From a checkpoint of a small transformer trained on Wikipedia.
Architecture: tied embeddings, attention and MLP in parallel.
Each number is 128 + 24 x the weight over its row's rms, rounded and kept within 0 to 255. Layers, rows and columns count from 0. Numbers have three digits each. The size before them is the row's rms in percent of the matrix's.

# layer 4 MLP up, 256x64, rms 0.191, rows 0-99, columns 0-63
101:125163106113107123113155142126130097152115078099132127103155076166159136134139106141154184145131084101116151125133076147134139115146174128100089147154106135127145134108133157104157130104124147
089:128137110150149119102159145135135110140149122117138085096112127161153098092141140178126147114125106140107141084103152098163151129150113061163120126096153168115108161102117113126101123137137166
096:095173149151100166126163138116115090139126168143166074108128128150109153141139125126112106149074142112114124135123132127106176139090136125150103129154139114116148096128096163107106111150093160
092:119095080123185119084086119115140123132085115160110111139144118137136113126118131149174120129139146153144158159182118139111085117150099129099129102157140129116139147108171131145096101156113147
106:135106149160098147107080151142115123155153114128109153082154136128090087105125125103115163119167123138115188140115107154096129133124103120159100133150162137126153165119137096124175108118112105
103:112133115156157114134097138162118120142116171140143132094170146144094140120157140142148140115144139163088109135121133158112091110133081103071128122136095159116121113147114145117164063138161125
096:140099145156120109115165151183143091165101089115134131101178111146114124088166099117106118090144134142117151184143109123138125116131110134145145106118153105147131110156143160106101122117126083
101:095139097167129104118132103108142189158089139111132110117103091123158129103161143165131170134113127163120101132121113116109120138127138074150121133147126120096131123109174141144172139100121174
101:067128083106092120143145101121119121116165128179156107083135132128132187140148116157162156127141105137135143136079111115104137144121105146096112078123136157141141124108126151151138131141151139
103:081124152100122117109117145160121126162102132126137112160111097115123136093165123138101181084137129114095126144123117152132190146124154119151128112155133121139114146104135188102100080118156136
107:114170145129149138129165148103068098154172167110082154128120115176104127114165126101083102128102121134114144144107091087126127124147120147147128128132121107136155135167108135139132151099134097
114:103155117098122097123145104144123120125142097076119114153107094108131167126163180167109145103151106130107192156113151129158121146149128114160098117111085158111132162123143139114136110107132122
094:121132177119157162133127144159130112152128126105133127101101120062147117192102091109111163114147106101142107117128128117160105125131149106110103114127143104109129166135126182143120111159169130
099:116096103137125104136135115106137141168144129177150165151139100109133112141108076138121123115115105139065159149082153117117106139146171111104129156142153168135116109152140172141092111109146119
097:099122115108129149162139130144133122097151067143153128095141118100141087104145111156124099127124159113110149181137153117163144113123134132114150123154165117082159112179119114150141105118096087
111:155081140177130170145127109108104103118071116143160121117121101143131145131113101159128144109147142154108108145110106114133072110144103156110116146174126094133115148158122148151116145172104151
107:085148140125116148073145106084166164131128124090134140118168161091120140142108167103109133139095116089136146129150117087142120147151126134143119127077112132122091123127153121157168146148124162
106:144127149154113152108103092146136132117153083172164127145090122101160106156131145126128122137148109151115160120114149097145151134103173089108125136140159133136118121127054125140153079129107103
079:095145129182102132114154074132108137101163092133120096107123123114126159145118112170102105101125147091129164147105115170174132141171096134149119121111124116126156160141132113154151104135098142
091:121167126141089120094124089149154131129144117140122143137099125092185150124162144125167135092106078151112103160102159142112143114140070162129115139111138120169126121148144102153124102103110126
099:152115119156125136126092126148131124115121121109106100087145119110164105131137141136150106142152142150127199124144122111088045123102155138121171115152136135110110154156175131115116104127161119
002:114122130121093146145108152085084142142117182114144126103119130078098063121119123124114132091143103100156103099126093120118111113129138100138117094117090145106093099115117113132126106154100162
092:119100155122109139118141144132095114147166136172132125081137135126150080113098112100118134125123131166134156118067114114155152147127168155157165127123116057112143121121166136101110145126145114
100:121128141120093139122117123130141102106094117110120082148134116113143201124091122121154167129101117181096150125101118150114150131150107149122159195101119172139139147101134119146110113106143117
107:114144166096164136122116159108121113149170115106153124108117085111116112162136138129131106155140154112123186083102122146162135121143152126142083159101119155151096124149122140135079135081102130
104:132106076122136149144159104134090142145118086122143152133156112145141127153106117167132148140155183198129120165082088108129107106103123112096125113150112123132115140131146139145139124092124093
107:141111141102121183109164115105126146157125093135142104094150098133142074117119136116127126113146119153141138151148105146151117160073134122068145157110136074117155159118134114157164115115140141
092:136104104094126133088125118144126146166161122121110121112148123147153144111103102120136115135174093142100161131146112068146152140133144143122181137089096136119109127068158134118127131119159179
095:104103151157123128135125137105118102177098124123122119172155116138153148118103145125127131085106079141135130169111155147101137101130183147116136135065139144152131119155112158149075115105138136
097:072149130125113118133096105132087142121148142153139148124115149129119139128143102146121166116166121132142137134103110116067123165175100138123085152141156124150089115133106110100185130122163160
112:125137102132132136068125121144146134081152148132138118174100130092124121133148154135153165082162093152116155124117124117126180131146144132083127098124091157091139142159103109107169111146126121
105:154126157110151137129118131129131085139065126128166111170130114151120117114177115112109142141125119181087112170144132128104148141104159159091141154112135121140126146078137114138076125145119102
096:136074165148131153064127140157113096149141113131113079151128131158152138118096107144111144107183088114139134125138149144146119075110151115126116147137135164096144112151135147121132151092148125
098:128162165135093125090135107141168118151116146138125158152111124171088146112153129113119116112139126175107133135144116099108178119159101155093090133100092135096121127103154092143104140122171145
097:145145116192130152132102127114158148131115122140142121122130161101153110122139061112133157105172108128117116110136164114110090126158168115146126130087083153135137077140119125121136086151149133
108:090114135164136161115141095104122164090135058126103131161103147118163134125151126109164141149119123132141144125092120096110122129178152136135122127166140091109101112120127087164124168115130151
088:094155118079120117078159116111111128102173148150162113100143152140131169131152143153113155127172156118142125098109147105075102131123101146104160139135071121126131130133134122119156159114116141
090:093101111164138159137131090108179144159128101096100144131132093128110143131109142146173103109115175114074104118150123152101105118181128130140149117119138112125122155119182157119107120119142124
119:081081118122105159100112119168111110148142177158175115144131122150129137126140145161099141150160132114096127102127127100149134148083130135169154135097086126129108148146112110108141077117151137
094:117141144136127133113118139140132097134130121119166122139142158106140121127118108161146187101098128101178127114088150166113122098188111121162105110120134146103114140126148100127045132116114143
087:117092117107152113137127124117173101099128158122127187157113121138115175086165150118129138099115117158134136156160152099147158090119123142106085142117144115085094138108116168143129122105143152
107:105116166141156144136095140124076128099125163110153098128184181113115157128080124127138094109147146147104143132147147142144156140167118158109102121093101120160090114139128115117104123127141096
111:131146144127150141133119106130127087136135101170099143131114094136143137176170114111110166126126120164137071123101100101088107121143137122107144085161122124133107148147108143146166140185091127
100:122099149117149112135107097122100115148122127158122189127126140114164112128153146136107170112132109155134160145123155113170114120133129070141109108100100120114153146168176110083143130093117090
098:152132130102168160123124123074129126131123138143103114075108087087135159120136155137098169132089119127152155140095103126144134113117138130103127089077114145144117140168177136165140151141144127
107:114141160107178146156124101133097104104130109108142157142132137147069113103150134127131139118118153122120133104106077147108138151147105139169152146103150147063135103123100147185142128134121108
099:082136123128122111111162142136163144113135126147124149129117158135132132087113118088147110152140135111123142159087164136135115131105130139100118123110115091093075163101120133188184126161165108
105:083084102068172176176143143132114099102115137111135158113102100107122084129126117130171142135149156125157151146105170129144131121146123142132119137114095078138138159126137141139119120138124120
100:153105159169123139069171123100124119101171098128153120133127131096178155123156104130171121097117071134099120102134103128108121142134124117114122133135110162106164138111146166151114148103138135
105:106109131112141116107164181128092097155114099112121119111148148136120090083149138149144085149158116121122130131114129150118129062155153151148165131120169093122107151158082146150130120150125125
101:154093153128110119111127076104146136160153128131107124136172125105081147131175145134164167075132174142097130131132118124111101129143104120130079133149177129121160113132120147133108137108098106
099:164127098134122123132143141116126121138138158094112178141145152150072122127157123066112135114145150136089140188100133127099109099175139122118131097132173145091131107142142122111156110107110133
123:132111128116131156123136131160106116134125180143084129120145093163128076131135127151154074126152137171143104126109072117133101102157126142118139102160135089096096163140155107135141166131120129
100:138164095104167112148111100132146106163135064145126132085155112121151136148162143150124109089167126108117159138126165125094148130166083139103138117135142104131146096123153129121160129092140101
099:077126170105099118120163115131147100106095083129119099177108121154163125113133160132108112125128094157143145113134109141144153182124149154108158135116143116085116139084156125152147115109154129
097:079144151122096126175115148116139127130119153070136152124184137119108113097147159164146127134113130143099148120109149124121126073094083165134137135153116112121095141118146114161141084145144131
113:133126116170131102087125149141113095173124160114108109142130163107159164118145128105089143117124112072083151139151115104105112123153168120157101113140092129127120102163168162140123132140159115
097:141128142156128135119153126108101102135082106122131127111106156173126127100183166151146127096139133154170083141100103114118108153155145128125104126154084124151116110165106133101161097171103132
100:106096169130119143111097161115141145103112092108092102126127164119154164124131112136176093116114137129117126172122116138097134114175148094135147116166126142087133122075149142167130106163140134
106:168104101096133134095146098170112108118165104141101098140164115161176125141123121136125168147142118116116135160155125141146161102168109084130095122121116131112128094132109145140089131130172090
112:140110166136127124109156153111110098123085148083086130130148121141148156090155125111135127172136062171153161167138121089088131120146094152112120122124123113127127148113147127123141093155141153
102:145143090151122143148116176173159099140131091100118134127151112116110166097137080112148169149108133122081106123126160134131119148147125136158144106113091108100115129106164124154094121129180125
106:126132141102134157139173121088125094116094136188141124104121102140101120159127144129123120108171107122143107158128085110122113151173112137109101140159146092100138112169131115127122169169134091
088:124140113128087122076136134126140131144120122125156114121147119102110113136110108157170166139100092170101149124108134132094118145118133135193167157124103165106116117092170122147087124147098159
091:112136110155102120151154090116139084127076132135153138137111157157160159113169141133148123075135135161106170146109097146115141122154158071116118150108136155119112081143132103109121124143107122
122:171146125076114126140131139151110149102156175140144138078171084157120131144086082153107144122134122141128152145108118131104129178137124090150122124129118119101104130148159104151098109120155101
089:096083117138127147171154071125144117142130114135118163145105159149104143123170093159135176091139137112114123113120131081130073114128124115121126149131139155144108135158171107106131102100139153
096:128132110093144153098128138090117117125120142085135122125111130135172173121145095132121146143116077112162149138171136117134129115117108107104143087102125112082090150188144166159150149138144140
099:118128138157099144131098116150138134147097148137150105132167132137144117118103125108131125129144095140183124154169159098121098158125128079174058144129118131144118105112091120137163105088145146
096:137103137135125152134150127117095091140160112120100117157137138095161106111176130116151100161093117085139091148140170101132118116125159150141088112124089111130111148134136106171122123104189142
116:126092123143144172140163074131104146125139127128161119154140094168123111116124156157128153087108155146145150130130119101147092102108142137127108127161132097123124119168154129139063104087095139
100:153141115121141142108115148117134155157153112126139133123126108127116104129130106139106170130120133164106080133159128109139079139140167160149142124138122078091070152117116116111097090136178180
094:102142141091148080121142109087126105179135145114144131094151143110133092164153109120123109146164099109116090175085131109157128148110141105174125139124144113154116114125138133158137162095148152
112:064116095104129168122127083126129084172118118139159132141145121129133133139114113152135121180117151131175120125164137124148118109136119162132179116110113113055146115122140110103122131149117123
108:146128133122136141134152129146095117093127077118126129124133156143045113115150134108129133119129129116081110128136131144123114113148128076140140094141120112111116177150151129182132153128195145
095:145144150114101118102135086156108108105097145121125185101168170138128087122110144142146128130157175156113154123143134116160148141117113127125132105111153080126132133109125111151150129093129059
086:127187104110110148120125150135128097136129122125170146139150103097097147093129120127091162145124122130106146141153133107153076103101141159123161129158139112112105124126165145120190125090113082
092:111148092161149148099122126107116152085136114121113113120153170144114168088100116125133117149122115152130109158152130112115074151178094126127129121126138156141147184128155152138070119108104131
105:138134115176131164068135126110112149152104124143104134136139097173090122120154088141114103094144129143115167141151132098131117151123076107102173148119142129157119135169131142123133093153100106
085:105078093099141131166138128091098095115124127107138101101161162121150126145122140115136089093099115125114160119149146155143148115167135117147102119114079136132162136169112168135141111174144150
089:156168118130113157133112118121143145099117109133173104105137133104097103111122139138136098150132138102107158165203147107099136141124167077165124097144127135117094152097118150100144103128151115
091:113125172114150137120139127141097096136096156165163171104145126113106130132102103143109126117091096110165158112105133165116147136137109120137114114172148136125094171148091181140123139093090132
101:117135135119146145163121136083150112110159144110117180089107120116061131117162150135100119134123163126134154167099084093122125164159121119087122116153129111080113130157135141154119120143139150
098:079118108123124080153112128117120122171134082121169105103124110136128114104126126153148156106161123112090142137097121141112129121095174144173138096135139153118166145110132139134136085172132175
086:073114130118141149068184143092132145146160131113172124094143120130120123123137163121076175124143118103153105128124103125136099118163128109139153139132111139098166150117140118125091125131113167
112:111115113130158122149121076186161087119132140122137153114100130106141091136093125134118136096146115122114164171131119108154149164168083165100121118118118148084151161118152098133136113125154124
101:132130136123108144128112109144135105180136117175114157125135105131113140137124103175160081129090167137095103124134108138139137152144127087150076159150110131075099104134092148165137114147143142
110:126085153138144158113106081129148131118116090096106082147145163162138150128114131136147139111135102150143145175114169100098110164151143165115175120142102106118106124144089139092151117111119125
105:137142153126091150083144159121114134117112070133136119109121097147151164143152090160169119125098134105112179136126124099117141148129113104094124111147111153123149137158184120131139104113079149
094:073137158127130157166123140162129083100102121108099117121114112139099126161128116115121097116086140147135159172129151145103113130124115155129120107139147141127105123166203097096123141146162116
102:092079109110117163103133154105126146179170142094150146150099122134132099095116105150152104126122089141110100160116161147170117112128159105114174111132138163114087128098114128130153133138136135
105:109132104117110176143135092141124150113130148130109127141164170141148146106122100177134116115128176092127147114143143140078114099145143078159070161100110096105114126131117144145138111161123132
096:128145132128127104135174117103143085097073105163142098117137119171131154126142116171137133168106126139138146133137147167113137127150096103115115162091058123116113110140165121166121129140117118
092:118127116163146174094109099112066173152142120156140124121134135113153138129137166113121081082131126115114135105164129107147115156117127084107119157123091129124106161125123154147142170118101163
104:107152124125142149158120082179118131146159171110122161149107103153142067129119132116112125119127127139154090127147122083094105174133124137099145090097155125132108119131173153142160118136103120
101:131090118130120198133169133125115139096186105127157099104107101142147102099156098144125087119104166170133111150115136178111150131148115105126135119108129116151084136105133150138134106124128139
102:146115131132086159076173122130144125123106157159139123108138101139158161105160119118153138111095163138104120105127078132100110126128155150167121146099106135100076135112133119139135178108164132
105:108152112155163125096081136098107127156118172143090116112131112139173157126141122116152132127149068121089117175115129142089149109116096117140110108138133124128184127129160114127123111148146165
106:146107149157143118120154132189165104165154128118154111148105141153129109082140116129122140151110117150087124142135145100111119121129135113147104102137135148088107114074123117170082166159111094
117:131136113139128174126129142140123137149119123095105065098141094125171117093195137115118135091126167141115130169118098139099115117102171133097179101136141129118125135133154119127156133103152115